Weights of a small transformer language model.
Training: a variant of Muon for these matrices, 480M tokens.
Each number is 128 + 24 x the weight over its row's rms, rounded and kept within 0 to 255. Layers, rows and columns count from 0. Numbers have three digits each. The size before them is the row's rms in percent of the matrix's.

# k: layer 3 attention key, 640x640, rms 0.0349, rows 440-457, columns 400-479
# q: layer 3 attention query, 640x640, rms 0.0343, rows 441-457, columns 400-479
# v: layer 3 attention value, 640x640, rms 0.0323, rows 384-447, columns 400-479
# o: layer 3 attention output (transposed), 640x640, rms 0.121, rows 384-447, columns 400-479
k440 122:144146100112112144136098134136127153124137078145175144099162161096098120164127154140101155148109145122143135138115064132158181108095159107143135107107184130126121087132181150122119084130082135153170113141096170123123120153102141123103075095
q441 116:141151129123161104137088132122149107146141125103117130161144165113136147133132101133113170128144095156130116107183138149108122091100123129147123145098125142112149138156162128080118122158127152123106148114105120126124145136104121094155120107
k441 114:105126136091163120140141168168144115127121173132136150129095118138103098168151159140166130126106160093073138165114127129100136180145126143115158077148099125116156120119116147136108109139122109103144096137156141133151123122121159135129118134
q442 111:094103102115140140155160143133131143129154146128129147082113097148179129112128114131139138123097142103123151165126125147153104135141131117145146159147086137183121137136136139120129114149148108138146144098146164119136149114101139110129127152
k442 110:117112143094142114069150110126118088120127131132132106136170082156118173132135134084102159127118184126116116158134111108108158156144145162111148119074127125100107105098194135148098142088087132058131131158126106121075070112154140146125133107
q443 111:148155121118152151144115072123119148113136113131113147126147147135133085107130109140132124096087106110144136141100096165120132121099122115134125139101140110146142102124138182149098107119137120121152135101163133101152148122173159102111118160
k443 111:158128105143131147097144173119081136098118139145142177131131190088142138108128140152125150118155151146117139164140137094174125127116107092137124106137110101110142142191092113136084104119127159143113115149151153116139126139107109147131146119
q444 113:104090131099130108133098107083082123116122186097122110104134081148168081156137127122107125157137119106117112134118094149061155127123114093136142159118117136130125141125133086142148102134123115142107133147145116107108083148137148147089086094
k444 110:119099115118156128089168124177108135106079083158138104139096122100070128091129093121119128191170111114140089137152153114129109153126134153135093141095112139136114147092112126111131138112156189118137143126136131145144135123183145141132153100
q445 116:118134136134125125127152098148175113124166174137101122135162150121132128184152169183141122094120158118133142160141127154137110110142135161125146130123107076107130131103152093098166111113131147141161149126129111109087149130151137154146123114
k445 116:127159090109123124123119145120099138154135111133163133085111130102145135151109172103138155162119160135136103131124099149124105147146134111193128099152138116136146148134131139114094159131152094077145142115122132165133102105084150146150131138
q446 106:127133137123149097129144095165103130130130094125111156096118146142120085122146112156116152143121134133121066134139127139155148180127102141083159170128144172164135100145102151091180116122148168147086164155079106097065126093129179128130126105
k446 110:141113152132141117103075163131170098115100156116181158141118157116127128120127136127116129128185162123136142141116113097172130135126122121168166173127152128139141135127108113141123111124145131099124116132133147185090102103106134157125143147
q447 112:154143123120145163086146133146107123083112116163121095099090098130112130143126138128141153148072096142139162121115096124116112130148121166122106163162119131137129105098091105105154133141160072151104118160143135089143131152099151165142110136
k447 113:145070124125103114112091140125151127163137168091117138127153105195144129126109137174124141119156105152053092128099162133141145158103109104132142123135184135118142157190118110116126091100110169178146128176128123145129131096104148082127114112
v384 100:128080138135093131135106113095177143189145138135089110144092145094160129134149111162206143127121121107097148149134109116120107152142136139107155061107159202195165103174133098145137168131132120120137109142116142136123119097125110169091103161
o384 091:121143114130110119065120133131104139125099167126146159092161149170120121154122124152078091120121120137134118117087156144130113134110158094151112166136106088114130138130092157126160103132093165161132127109104145145141161121190136126144166111
v385 096:141129116129109138124101139118156110118133113134142096176154152116123126120150114154133166142149134105110123122124117126142105086179109156094127118115113079167103131132161154096136111138117171151132146159111127149119136098082149126104147129
o385 087:126126154151161135090132114155117131151118134136143136139117108113106158125107137131119146129105154134158124149098143138118139131108131094150107100126110079086155152134107111169112156079137090099061113097158145095168141165150112092136133088
v386 100:126139152112109097155116127103156096106074111131142123117111122152149146125134130105143167113116134113132159112106107141118128168133114156110110103095143130162121092111104134132130074189145137114116146141108115173158091173148125140139119110
o386 091:143124147117143151145118120165140126091132131093099117123148154096091130116111114166149098152125150133095141176113112132152091152105151110143126164142132098120139155165109147115130174075095109095086141133113102109119125129118140146109116144
v387 101:157133144137148122116152113151139145175132093088122136111131125115143133169126153143119159124170112103096127143086140087169148098173109148111112140132131151143130139130161100160127114098162126155131082137130123145116098111157132110116158128
o387 097:133154135122111136128152139121127148119100121164102097129101134126171098090142128121166131124112165147114119163148143126113127143103107111155156092102147089114125117128147148098091097157125125151150159130150112113113165125087123119133132152
v388 098:128117155085148128138157170098118093162148116142104156110138125088185155123106094140101148115084132120108126107103114157148126144099097111130090082116099116114107155125127160145145133107131145110096093166105135171153130165142088145136132140
o388 090:161115140102094129090089084083176150117137173096130133116080084109107143134093105121122130124163131103132150091159130119143109090192182156170134122127149121145137177127136099102113127152145099137116150136122147116082146121116143121132125121
v389 097:119159118116110135132130112122167138114129169114137137127163132132139098156114115146110134089153129124087148163109116139111128170139111136126125151138123142135162120124158103135114103163123149083140131135118097112155157146171101145126126151
o389 091:100114124095133130100112144131066151118123125139121126110150120133126116126175129157122149155098135101126111143124141072135141085167126112136094106116143080095114137109123150100152153109100135151108087125148145170126127097124174164097077141
v390 098:108154149176146163148151143110179111135153128131093137231126138138154142053136105124123135130107103066143117101075119122134110166132110108108119115126118149077144092175090141149150118122164145140151093114144127136118125173146147119153114102
o390 093:125134108126123115114143138126099121093114125093082084100054089084149098152156153165123108121168129155113124118144108122129147072100155133163124173111155105113148115137143138145100164143142175111135163143146129096084127130136102180140130121
v391 095:187167142131141140125124141126109136107160128150105109095150123129148127132166130117107139109126079105147157126118147115101149147103115108084085145124089123124143157141133153151147124100146131126100105126128121130112137158106150104105164140
o391 092:111096098112137114144146128110140124129140133109134146131118125120131167140117122166116120134137204147127130150130106118159132115113122146134148080073156142145141106160122167120114151136141139101124140129152122152090123106130123164132130129
v392 103:097125120097161118141141087142147125142110124154116143134154125143163122087137104115127165130156151100138152155078131151121126116153133137117128119095098106138126125124093090162143092141122098116126142114101142152136128114185158166154153122
o392 090:147116133122123137092121170124124136138146158133098158129127120121123125131106160118159097127152069167084103166141120103162128087111154141166156186183135169087131150152124105103107161102095128121139109149120115121187121127113118146113132167
v393 097:136133135120111169150105126118152112139147166120140181123118108153173110080147129127122067105131111118126130173142084115147142116123106118135098073121133130139114111159148086164118119139138129113111183147132102125146111119130122104131092101
o393 095:102115121157170106123126149134146139146132079145110111109089155097147157141104126105099105134140133137129180096142107138084101102147130117097153142129149114134137164135083157120139105104118096127119071120109171127121111106133110110118106088
v394 095:149135137142104124138106160133144151142122094070106148092113121118135128134115106160120088121115109155062134104126081147136105180088098147160111106135139097122131135126109100164115117136142148096120153134103109071143117112085137130135150082
o394 086:116117138127121106108135134139156154125114142151120133101161184150111166110110145119106166124135167136106120127169106184103139117145108171118119140118182161147126126133130127129131142110136133143126127123094122163112142119158134162084088162
v395 101:105120126086112120124136088120121127126151105122124123131150115126127094160172153099142146100088136121101172156141090094141181204130108176118168130147195129144138126105126127140105123098102133125100116168089165107101101177104127147127102112
o395 094:145098129142136151143122144135095126099106143114110145159114168113117159108091113162150092170146165111111152122127150134146083120130163090158092118099079118099125123147170128102080117103153098082201122124132127137155145076129140116116111120
v396 093:143112143113117158118114154106113099140174156133088141165139094130153122158121103099133105123113099150095128094172171118135141157131109160167112115117115115100156109138085138109121171120139152074124189090162128108122174129088105123144067092
o396 086:156149093102142132163134154098142113119131146101147152130137158139114148122144118172150165150114112100100114134095107094120102106127095170091140119154151126106108124129151101102174095136124128162123141102112135148139130082113129146103149163
v397 098:173126085126134105140064146088108128113131107167126153126126141121108134133126140099086111170128088163140110142116137083160130106140112107094161135115138132135124170155122171110150105113183164068123133106073106139086089137102113106138129127
o397 087:101115144122166104112142084149139121139164109112123080171112103097196146144156146190161149114136142079117150114114116132115095123100114144141097128139123133125144068083140107137115093153120084201151159148151134131166107140147131137156145147
v398 098:156174181119098104110139155123102113166136140158124129125126112131146133148107144106146140166107140132100139107122109128101102137117156076129147132149138101155133113097126124159128132160109145098137131133134111162158161155158164108154117106
o398 095:121105131122139142100113154108185129110116143106106111113118121111123076090076128115109113118180127129180129117145139136110110122098110139143132101097109156125130095135126126114142133106116115143112127112101144145145099116141141132107130161
v399 097:100167152131097124111130159135131140128127157140129161119119082164120105149137147175133124117180088138086097144129099111104154158140154169131124131163141109154135121119134159120068110105177123091126133137149154094124129127121161068112190103
o399 090:155088120132160149114111116152116127135103104122142129149167121149143111129092123122092155173152128094141164123107096106177116113136104109142134133124094168130124100100126086109167139153076115130160120108131104177145170179123151141091114132
v400 100:158115118147118164144141121146165096091142084115110086146131143157129121159133184132170080092132131098140150119120113186169114159127184105143131117092154120109127087132145141110118133115148141082155137094114166132156131139138116138140124150
o400 096:134139112134110128119110102076104100136127164111138158101083098107125107078140115142104133153123097172093135150145105147130153123132111136079155161155115129103140124150093145102139120125118125165138091145132096139121131129091115151078108108
v401 097:153123153154078135095147130151127114098155146088110104172172116143162162142095130117126128138113156157097101114075115149177146161082140151153084089079149104144140108094125152095120112114155135141154149141137134114082112146156111133142176120
o401 091:086142112096130127100132135126136161128084126128136184124116153124125108135159103123145148108126123089151138131121135125081103126162141098124130167137141124112127138122127147106133111156092152127126102120163166167114151112077136166093116152
v402 099:113145103113137109115104115099123109128165121178126097162171121127122109072142132169055133130140135162092120166109127099136123162129107162079138132141132115121117146145139154182136129181188144080074121128108154155087084137164131151146107168
o402 092:114118125125129149123091102128151129139125160114134114094094144136146144130154120121165162174125131149126119153139095129124117123120150097166127154136141134098131127074145150137146123131101156170156128150111115123153131148105147140127168103
v403 096:142109133079140063095104138102135089137144125131101117122101140146132127121161067086135110062111144163143148104120132133170152138114113142128096118160180109094106141139114180180145138144095166122083197147113153144105136103144105121110103126
o403 096:132150100126157126135157135094107205135130167109126190103139123162135087087102154148145149123139115134116144126106108141114108112136128110129145081134077128133158143130140120102101097137134102147161080097096099142114091131098127116161159092
v404 100:182121098128083107159113136158111101113137142111103128126147150134135108115115127168159158142130141139075101124114135118110144202166153143141152127105122115153109132124121139136120158138126147138125123160169106143143120118115084153108135135
o404 092:091145139116123153114160109085143140119168128134137103111098112130107107147132136150086104154117125161109107130118148106182113127132094153137108145156142068095122132134143111089143149149150107126096122116120140124153164153117153133128149146
v405 099:101101121122123144121106112144114156144072141078140086160116131108154129090129161085155162110182109113125101152118154095125117149134135101131125157124145135110136105160112100108123094180110127143130101159115117123116149138126147115111119113
o405 097:127182096115086109144137144090111127144170116170125168102152146145085134157155120174176115106149150097164172104163147149152086120146113139137116081146136146140123127095089147130106159100140109086159136130131177112123157139128114149124120148
v406 094:115135091121134146088119150132143198112166121117111140175126095101125156151138106114156093088142141136142186127134115159124112140132112086123104132127122099093112133100116134122115085145088155116084095091174150117116160151118148139117113131
o406 087:118123171112152110153130129083116138151081125144139131149119164140147115146142154145109161140124151161135089150113105128126147088135119127149148105115171126161154155120170137119159102062161117151109136139109156146086137108121114120150171103
v407 096:143149131134125111116094114100111104120124127113125200089119097148120133113103125136119120146144165146115142110148080130164120125131103105094168128170133140123141153146130141116136145137118126089122098117124204138135199117170105083151110115
o407 096:115130139143135122165123153151114122128161156118140133182096125102094116140096143118089084137098106094173113155127161140103139125133125116141143128101136142112105149096142127160158146130098160161114153121114073157097067124091155126056120102
v408 096:172142115108089134109162161111123105125128138118091108136145122104083109110135141123126128122162144118181125107156133112118107141118142138116083145124157108119123132100134156131122107128105157189122175114114123101128105132130101133143110160
o408 087:107096158131143115153124142122130142123141103141137109124105140100132183080138087081156158132131112170142115099110115119161137131159083141094182102150164129148129101136106141119116159144148098129171124098095153142119131105135154115126110136
v409 098:135134123114161166075154091129114127146141126162151106097125133135114164128120130174145148122157127153091125105117078089088110084140134149053115160153151143138139121123133095143109115127116119129132132174161182172140107092142152115104153108
o409 090:113152126098100151161087183104110135143067174129112136170119153124085108129108147167104139116074131123137143112104135154149113128117131105196155107107141099155131155132147162124118159150159135143100113033120104124119065157097172113165130145
v410 100:120140140113159093121129137095131165113111103108116111108112152137134122146169113144113120127146112133117082171135128087143116175113090131139119124097127117176104149148083165126130154143133097136125114139112131149113151143116127118165133161
o410 096:167124167112125117116147125142096076098122137170125123133137125148120138133126146122128151098136155104163128092141166139100067139128103131154119086117129126125118118111173094119160089120120109113152139119082116145142121144143135105092155121
v411 096:103110110159147153128085105125119102129120120126131121140116113136140177118130131101118125145109120112125153148109122142154124145150142146136160142121114141128091142151111138106076144083127130117113123129145113140135129075101089166123085126
o411 091:102134173098116116109114126104149114162108161103127114126139077130097068142128137122093124140138135109122113085115119139119140072094116146116102146129147121142118152133153135137180100131100131140155093092094133137125137131135148113059136139
v412 099:118115134150140150111115170086151138084096095132152147104129126096133123096101132152131164162167111108151152123116114137094187129153089114101134127098174146144079082113088143131162141105119141168121144157114136067161111165165129166137107133
o412 090:096113085124117141130129076153141109176162104131090119130172142141141159116139133112136112114099158153113174124154127139160088112112147101113106128139087084159109153106135136131101167171148112109111129137148130164075131102102082115138115184
v413 093:105135131102114096130126148121121098125174124141106133164108113160137124104099149107124137105139104150088095083174163095124126149146115111131126147119110125122173138155114117139146151154123125135113150131102138099102120104109119128112137134
o413 092:113109142137124103140135093129158106150120161125117121119125106084118088152139101128106122149101138102138176136086108133127141144071172156154128102092124142157108112089108128140111108136167149135185111106088133147127114144124127123142075123
v414 097:134147140124115165131111161150106120150115087155197076130075117136124104098150108075129165123156115138154120099127116103134157160126126156103113135152104149185135126144156155115118138144107120128098108160120128121106163113131145104126126099
o414 089:084143116128107161143140104091142129155138136136099181149147101104117131154099188180142100143096123108141142145114127122089105102114102109126126136143128120099123092123171142146137106147133112147153105118096125097149087077122109132142187163
v415 101:092103121144160166167127163057144106148118131130131125147130162138123114127131148105111139107132145147090109144144115124138123123141084125140137065116130110145153098127128106126136158170119143114173125081111094154150137124130122123129166141
o415 096:130127136100096073105103120125090113151144137154094141091120097102129104077124138146127104156111086121140134141143145166099118180145132129094150129150162129091124157131111143096092139119123113159124131114124103130109165123134141091165087096
v416 095:111086130115144140096137053153117101149085110146113177094105120146125143127127132133123145129138141128122115203092101145159104132168100144121114120110107115124112141086124135151067158194154086155098134126098139134126147136156143144095177111
o416 094:151157116104174141134122160094118102151070151174135081143121144123125165141130088103187117125185101146098102105135177133108108143111134126130177124140170121095149143143086167067174083108076143128142090130108108103121092106131117118155122144
v417 093:115094155153178109102088155146091149079149110088192096156138149157099129148130117115137143129166090102126122149137109151116118093113103117099135135112113129157114162157122122125128122121153156127155128156106172159143145117175166115168096123
o417 084:136147113095127164156158098086130098136153124157108155099116112136147161136125115129127157151068142160157120109140125156171165149188156102132109159172160154164162142089148124114132125129128076079144097097124113117110107158132098158084139130
v418 095:108152173158181138107129168131123170176147168097126144173072104163147139141158117114129125137127106125123094104098159097121157131134142196093098142077144136076117140083112082157150120132132161151139160149111113180086148113160084082095124121
o418 091:123095135132107104177207150133154125139115113152130117130124147081107179168115129137143139101077147110137149122158084127125111132120111129160157128167087105128157132091176199167101138079106162128134076115125108115119110161109137158159122120
v419 096:115137134118159119138132088175084190148131088134115129145114107165135145120127087132137157114146079094136134079140133108141125102140126100137117085116137140148142101161114110144142163097084153113105111117105153099111127093109147146130153161
o419 091:135097158112115136115110168089118125145120151162108162150115153133147122094162119110143115130112177149102112146152125101102088087138131141090115124099094125124149153107128126156082139146142079136107092109182128135149125161128108144146126090
v420 097:103110149138113106112114134171125123141132091170095120152139122093155121167115135164117177141115156159133152129127121104112088096128151153114089108171098104139159175134130090118122083141138122107121136150135146114166125130124122089133117112
o420 093:104103104141129136121159114077123137101123165105133161103101112129100062159125113103105112147126139107122103138091127102130135105122100092125145154115146156150108086139123152111149168098114112113130095129110100155120093117158171130087129135
v421 093:106116134098157125142139105167133146150159142063159150127095153161120101101142151125145166104127121131100132139110172158167154132170121123135153158129128101119143189123127113154126144124111109066109116142128106127152111112103169132165119123
o421 092:161130118165134118063103140083161069086138138171123164154149105128144137168131111105121084133100145133146101123118106135121114128095115101138164125098141116112122102105093143108127184086159141149155128107090123144110155158148088124101133106
v422 097:139098122113109155150168145140148126073131117142109099161102102141137185090158125137151104142146128087105124110145150112136115105146124091099131132096154118153079113141111129112140148126111099136117153144154136164099093128119162115166104146
o422 090:136144197148143116083102112106092128196099154139140149093171149103128079124085126118109149093172115149160091109118131106162141100151109104109104105142090144124169119114135124176097132143096139152132099135086125120106123141163123159074155079
v423 102:085143147105102106155182089157086149118147126103120168146137146161136110112196132125182120105157090108114127156120146107146090138126089168153171122153141151101146074097124153153132119133144115110126138147099088127147124142114111121121102099
o423 096:132132135162129159154082166113131114146087119117142053138125119081110130163112189118100153149135154147138085108118146168098153104128143138130126128121145111137098135171080124149107111108117116126144141119121154159123157091170134102100106124
v424 100:134105093115137130150119166105121123162134149132132114110131124159108125131078149129111093135147113137101116084094133143126122141115076138096163109188154128139129130158155143116112141108168163145106093132110099142125115145143157088092152061
o424 094:156140167155124098133123124148101147126118119135156157114098085144090145127176113119152145158172099162132122127123083110171120165181125158102119141093158117113139124124142111114149179121094117119132146164155124113147106110113140161129092137
v425 097:120179132121151120136140137148125140148165150140143103151159130135160138106114144095139141174131111182137132144122155143123142151164141119123090143147129131110124113127138135125124105115123122136068122156114147147152151139129119134132128135
o425 089:146108148109090167077141176084143103141139132152115173080178131158094120096112109164156136122124125089116137145112128080161145112131163082115111123075109097107177106165129143127118101111172154099147128168099101087116134103125128163153137150
v426 096:092146128110145161122162086156119110148155123163108140136146089113122116115117089164165124094116147162138151125109160116116107159085110143122130123142178130102117150143107145118128087113133116095091149098106124113112103122148102158132126154
o426 093:110150130140106131125121122082164128106119127090134123127126166095144079133109163126131127117156113144155124126152101119138132116138091122136126160173132110159128106093133119178124144134103167148161110142093124116133123160118162104145101111
v427 093:160106148145112167134077133136091106148167156127152110113127107097118097147095128119130093128124158139130138153125134132095147120114141116063103120139124137132143111121185145105049117151107108101131177087142116159107161124109117119168145099
o427 086:098122179161061127127134135108140135131119116112152143147106146128125142116107134135151114157126115144104081081133126064171109143099107125118129115114162132139139081116054085147156133117126110156073127090107111120167064135154172139083112141
v428 097:133108112122078109154125109099141103151098098099132093108108085120134137147149149140140139145090078107112137124140107117157137148119097110111114134118147135157101143110147133104107132102097082117117104122118109154129125176122121154116122119
o428 094:126136165165155121090162101119161134096088146136106125108133158115101153110150108152108121113140153092149098164107181160112134093110149154130140124129146160130132158135134138104123110143140134141125148132070146130150120091109128098110140139
v429 095:148124138160131081155080171097134174126109110104114165203102149128117152133132120116122132154159098168135089113159132119116135124114106143135123160131159109147164108144166137109105131150104142095153125144129131095102181120139081084148135154
o429 085:124096106132109171119136162116128100102132113149140119107093065148116134109116118123095139131126158119137124117146128132118150140127124106142110135117124184137062145122095123151101143109173113150103164098111134126140153145124163135127132109
v430 098:098134105183149115076125156117146133138097143138101080132167146149099154105126104127141129136120145147076150115121138101098130152140130127138136145149128128084132118152116104119135094104145125146142129133138098113134117077157139091125136150
o430 095:113124152096098137147130118142168122113138159127085116138131096121135117139138135114108115121137128168155105141080104137165184086137088188138143100130110154162193131135147147119131150113128093126146151130150133140142135113141107157113113100
v431 096:160149112153113118127114121146128140096109163132119104155134111159123101186170152099163092135124133151151112105119137083141142118128111107147083102115114136119128145139157137154132132159134096090128184116082137141106097143109139141158100122
o431 091:110129140110136130123158134143139109145089137160077110112112138107149113061125144111135127091101167110132145126120091133148124109109122153164152147161115111096145101125113092118135124089115158124176073133142153104207114153120088115067128133
v432 098:139134108153148134096149124097140172090175136139135166141123161132147090141121095136133120140134125138097140107128129107182110148126066157123112122127143124113148135090093181114127116106150106105105070116147099176088129138128109153115141142
o432 094:138146167093119159102131141142116099127078107158118088159103111128094168120111133117095162137097116108131141155107114120115130122151174132134104135110116143138116127090189100179120183090116123124134143132097142082112132108114166119115112082
v433 101:147110095128103128106121122130168122085123164087097152116107117084141148112127172133111133110154152128134187142129090109115141136155125179112140132158126101141064127181094120183130181122118143126065111166148100190113142129172187110140147125
o433 091:143188115126112128127141111112078125107114073135146093160123129172114161133130112120129098090145133154157119134110131095120118111104126107110130150121151131132167097118100118088105107145137118127171161080099144082142122115126114142120108144
v434 099:090090098153096149141125152149168112079137129134109182091116167146135109144142128123120185115129137146122109134121121117137133135127102135152117080113124146110105134133154103125092210148173126114143129100132139126137146170169115128148110136
o434 091:133137104110150073125107074163114119127122107106136082157122102117105151105144188106143068133127103096117158114143149166167167121141129112125174144117100095144105142078152145118142093133159168150082083160112146145117136071117147104087106138
v435 097:169117123123134118085079099121110108123102153170129140123135111137118120136133083113153108122104129114165163101169110143143142109082133137096170117107130107141168145166150118144169120118112160099102164122130134114136106134127146086137140142
o435 092:090119136115141138130139145092146110110199147077125111126125089122150102090110133131110163112145144135091092132083109114113112132162146123128133113173112152101111147118121129157173152121114100138119106134108119137140109124090113129087151069
v436 096:171094138115101101174149102120129158092154123100125134123053105140141133115106157125110161094099108114137104142061121107144115172127185082110106149104115164116146140129080119169127153183151156140142153118157115117132117098135149136129098110
o436 088:101128157151131111118124194108119114125101137109140144100169091111125120169187104131138107138074151106166180138153131114140087132117151147148168128120153120155124091151152147124135095133136107111134101138134126103158088108079103142138121147
v437 098:136070096150118145123103125139133125113133139148117103128127175133127117134147119106122152153163111137116154120158116069118128151149114117166128138159158078152134070156146081123101126112157128140144124168122112107100116111166136133123124075
o437 094:081158136122157097113148126134119146146152118119114144177094105108136155096139161159138074091103111158138084084106159124162164147087120133127083144150147083133100217092093163140118119075080104143164133143138125114123136141120146144128167143
v438 098:109141172127131100152101135111141107114145176158117117100172114097073125103144081141121119145106123131124139148174149186103122132150116122138122111149129121133167147160174114113113124118113170134131137127117128139111188157113126114162115135
o438 095:105140091124154144078176083140148121137094091104121144143117129132136120097133191114170113109160167121133128088138084091124131095124134123125095136130144116122156081110100081145133130153137115109091068134102110136127079091167119159123115138
v439 095:110144110162108163119157165143155124153128130146147117144117158162124133125139108169136135114155117106125130133131152093125135110096098145092117157093143114171157139103085085132108089095121106137110140101129156114106116138120115138062150137
o439 092:149162110099121114138123106131104170122098115117115111085146160062156128095108121143133125091105129143120124167135074118150100157112124133130118077122132120122142155150143177109174132152154146125123159169102088176150095124124165107184127151
v440 102:106159121152138078119118127168121137163149126146157126156169128106093112117082140115150118133130122108173127138118143131135104097148164169117137054146082145137140127128135097118125142147092131115125115103132159098152131096107076133133152139
o440 092:148111141135145138133117095064162136123103160094164124179114127115173132092157121121137123117176140132102139117128145114121133151109136107120120173127130127110111172104100165115126113100115107130127105120126107108076168135133144118077174123
v441 097:102077116193167116103145106118110141175120128149138090142137169121099170171157154134105119141060142181107174159108127078115123106136135136144123124139132139121103116139128112137119117133127180156105117129098125210113135115147195131107145144
o441 092:118144120135148149144179114142163104133125160128115130107135104174143137115132091141106124116131150109140102107109154198148132132090182110113115143175149110110151142134163162113140113128131119136132155126160125131162116107133112156181128108
v442 096:122106151087080132158131151145135152149154156133119114138102125117109099156116138158127175143156160194100132202117135103127169116101137140114097148145176139123136096157133096116122173105128152119165123142131125165112108137100128110132128124
o442 094:139126121161171141083145154079091097098098123128097116132137134131128129094095107139114127101090144097138112067118122110145130134154167128141129085091113099125132158115131140107141134132173134133097177146136132111158112137085107147131121126
v443 102:143149130145131107097130117135112143104110148100165154102135154102132122134152135117126172086139117132121139134130120146108096143144150131128176173171120152109139144135160141107064158103144109135224137139114177160158120153141100150120099135
o443 091:154077114110101114154138116109116107140136109123124170123126135130094114166078146128090145194100154112121135131123145094181160158172114121139093129130155110110129131123132125103193120131132130118100075108169120131124119127116135123116147137
v444 096:104098146150104186102129132141146135080098158097125097125121178138121149146096098116148095131113184094163133122094134120138083107185153148150140152071144087127084135139135135092144121096096114106145166163161167126149107129147097101143142162
o444 091:128156141131097111152107133158160114123171077129132141115180162163117100167117093115100151134109102123116099151146127110092155118149089110107131105159143144159163101107145108125132125153166141148117120091134090138122155104110126105140119094
v445 096:152125149072109096098147162100062094126103130103129106143107150096121111131134149121082129113117149140137137147148065125135102142103126146125127151147140091142123140133130134140143131095148155147109126074071135102088126108103154129162086108
o445 093:130175079114150144152140119090153159115148108161102197106086108111156121099138120134137122127128117103120171120160144084131150077154132144180104102133145159125144100162140126134114091123133080146123139100121112141182126119149106121124129129
v446 097:127087124127145125111127086142102130131128160098153126122169119133136151130096132166142143147177081141084132149120089152145126102105135107116125180136080164150133149122139117141152120136138160139139112167130163171112110094150111152084147131
o446 094:128161138075137152179119185131140114117147111152142141114144172135123131122120140100141120135093162168136128096085168079107113153105067116160136084111123130102115153114093139079112132148110130121099135073134100108130140145133156133148153149
v447 096:109124155140112140087097104141136133144154137144074147150168165126080126105101128156145096131106131101125105079105138127139129129116143161135134129153118109139155124100101134105132116142170117110145112114136106150157152129096115142111157137
o447 090:151119108124147126152140114129123120123078146135134081181152108119129140197127109118114154121129146090155145152118145121131159168114125155119126085115091127166107144141123131170124122109120171149164168138179177142098138143136126134105077125
q448 094:117109128165134127160121149109140133110124089093142090135159167125171104116101147131141109130093110150107116151157094138162112088129103125125109195155098101151072071121123170086162155104131133135145133112175139114172161124165129119154124108
k448 095:163125146105125098125157144103131159133120097138132154156099086146097136138108148147108141107146154140099158079078125118126103140098147119109109094137137128115161149129161091108127135099143103139151143148085124138089100132131128114135137112
q449 087:141157108078044145154106164111138129096118156116121146131134126125137115077153159156104174136095146151139102130129142143097158150108125163115138111099098128151076097122094145135100097120135142125139136164155173135163153112092125113147101192
k449 088:153147213137145161159176153104173128121140139110106144106127160133160107146136113116137097153148126106106131187145161077095115123115132122133061127134139093101144116115127142097148130106132116126107167084107165174129156159137120155124177152
q450 084:130119129087166109131127136116154149132134141159138083133078126120137092113122140123097120148129129119154147108128066146158095140145144131116081138131125152130090177129137152153142143142120143114102128134128132123106136117175124134102098131
k450 089:127138114165143075135128153097104135160095170132141157126113122091106135139129122125133135114168101131096154113159125114176099155112137103169146112119142122129092106120123145110175152166116140104130094086116136100110101102151127131159140099
q451 082:098139154132127151143110130151152114097113133151097109145154130129140094116139147185149122164116146139103102098094133124098147115123094146102129175107111094123125090094129157095120152092131119101095104139132146135170137094092129079147125169
k451 083:185131126093111200126127123123121137127167134139126129118113114132162087098175178135151164104152130099103127142076112124171122124115123116123141157072080134118136165121094123104176152113115147154155159115101138155102136105111109137096110133
q452 080:092147070100140115144117077180133124106156133116124107142179148113114138127197175119144157120100106159107118113117136140098140164128144164099162129137092116116163110146132101151128168150096159131138129097166129117122149082129090060169145166
k452 087:082178159139093184144102107124119138088173120164112096108118121100092117123125154153162135151119103105104121176139114151099159167170124163084094117110090129106156157134104100135134131096105133099086126179146145128083116078142099125129110132
q453 080:157141111138128154143095117083128129167124120145099129152146134150123172160130135137159131157118118145105112165146156115122125113118152152127181130091139129119125114186188134110087148137104123125163151107144080133126109142118073179133155184
k453 082:129138163105097143121093104130103133122149123090091138128184145148130129175153119121132153104130130114069105108118093140110164100144147136161152115106108095130139120136113118137131127086149132145129120163120115150114120081114154081138177139
q454 094:176149127157129114155102095126137105139096095178145149141135136154158112112118108099112114112102110155137161128104151139118145116157120154113109129111124162136155188128086150132128081117143095132130133136118155105161148152121171112102122108
k454 096:106131064112138094134089123143138103182120129117112114097141115137145124132131100142148148101135140135152126093135121106160162147122139107169126127131135131167119116102126133173129125161140086154150100077100098119113153137131118134096119104
q455 087:130159116096135164114163054149131117123124172136168112129150142102087141132163109162112138114103122109140136092103082140108142176110128182144134156130085106121128123100126079161109131149104133107122099102127163130101161142186122109107114122
k455 093:155124138115100123122131124108133096108089155145133113078100135142158125128151111116109113117120116150138064129136120138168113104120119106142105127087163132125143184124114117105093146118093099128118082169153130143144114123158121148130092139
q456 088:103154170124140106101144122108171150133132144150142155152127109138103077136099091158137131099108140140098150101140094139086129112094149125146135118111131100144147078122109056099117174128144145152101138095133167150109147129154155102163080144
k456 096:155122106078169139142127171132167074147134115110128123085144134118171152110128119066109135112121162132149131132162127103146116130157122125102106158104165146124143102109156134116123062103132096061115110097096116114118083137124109152146136131
q457 085:097092102167141134097155118124187140097100128153142095125134137126083096117136124146157091153135099120102149150132109094115147156155151136123183095145059132123117119131184164147173154141132112127141104169128140142127111125151115126105129113
k457 095:144138153161131184135141120104076110128117117107133113138126186059122146165161134116107109099111115149089118144146150112109153102120123144121131141086115140137133150135112112094138148120112132111119115160126111068117102122119078090127132173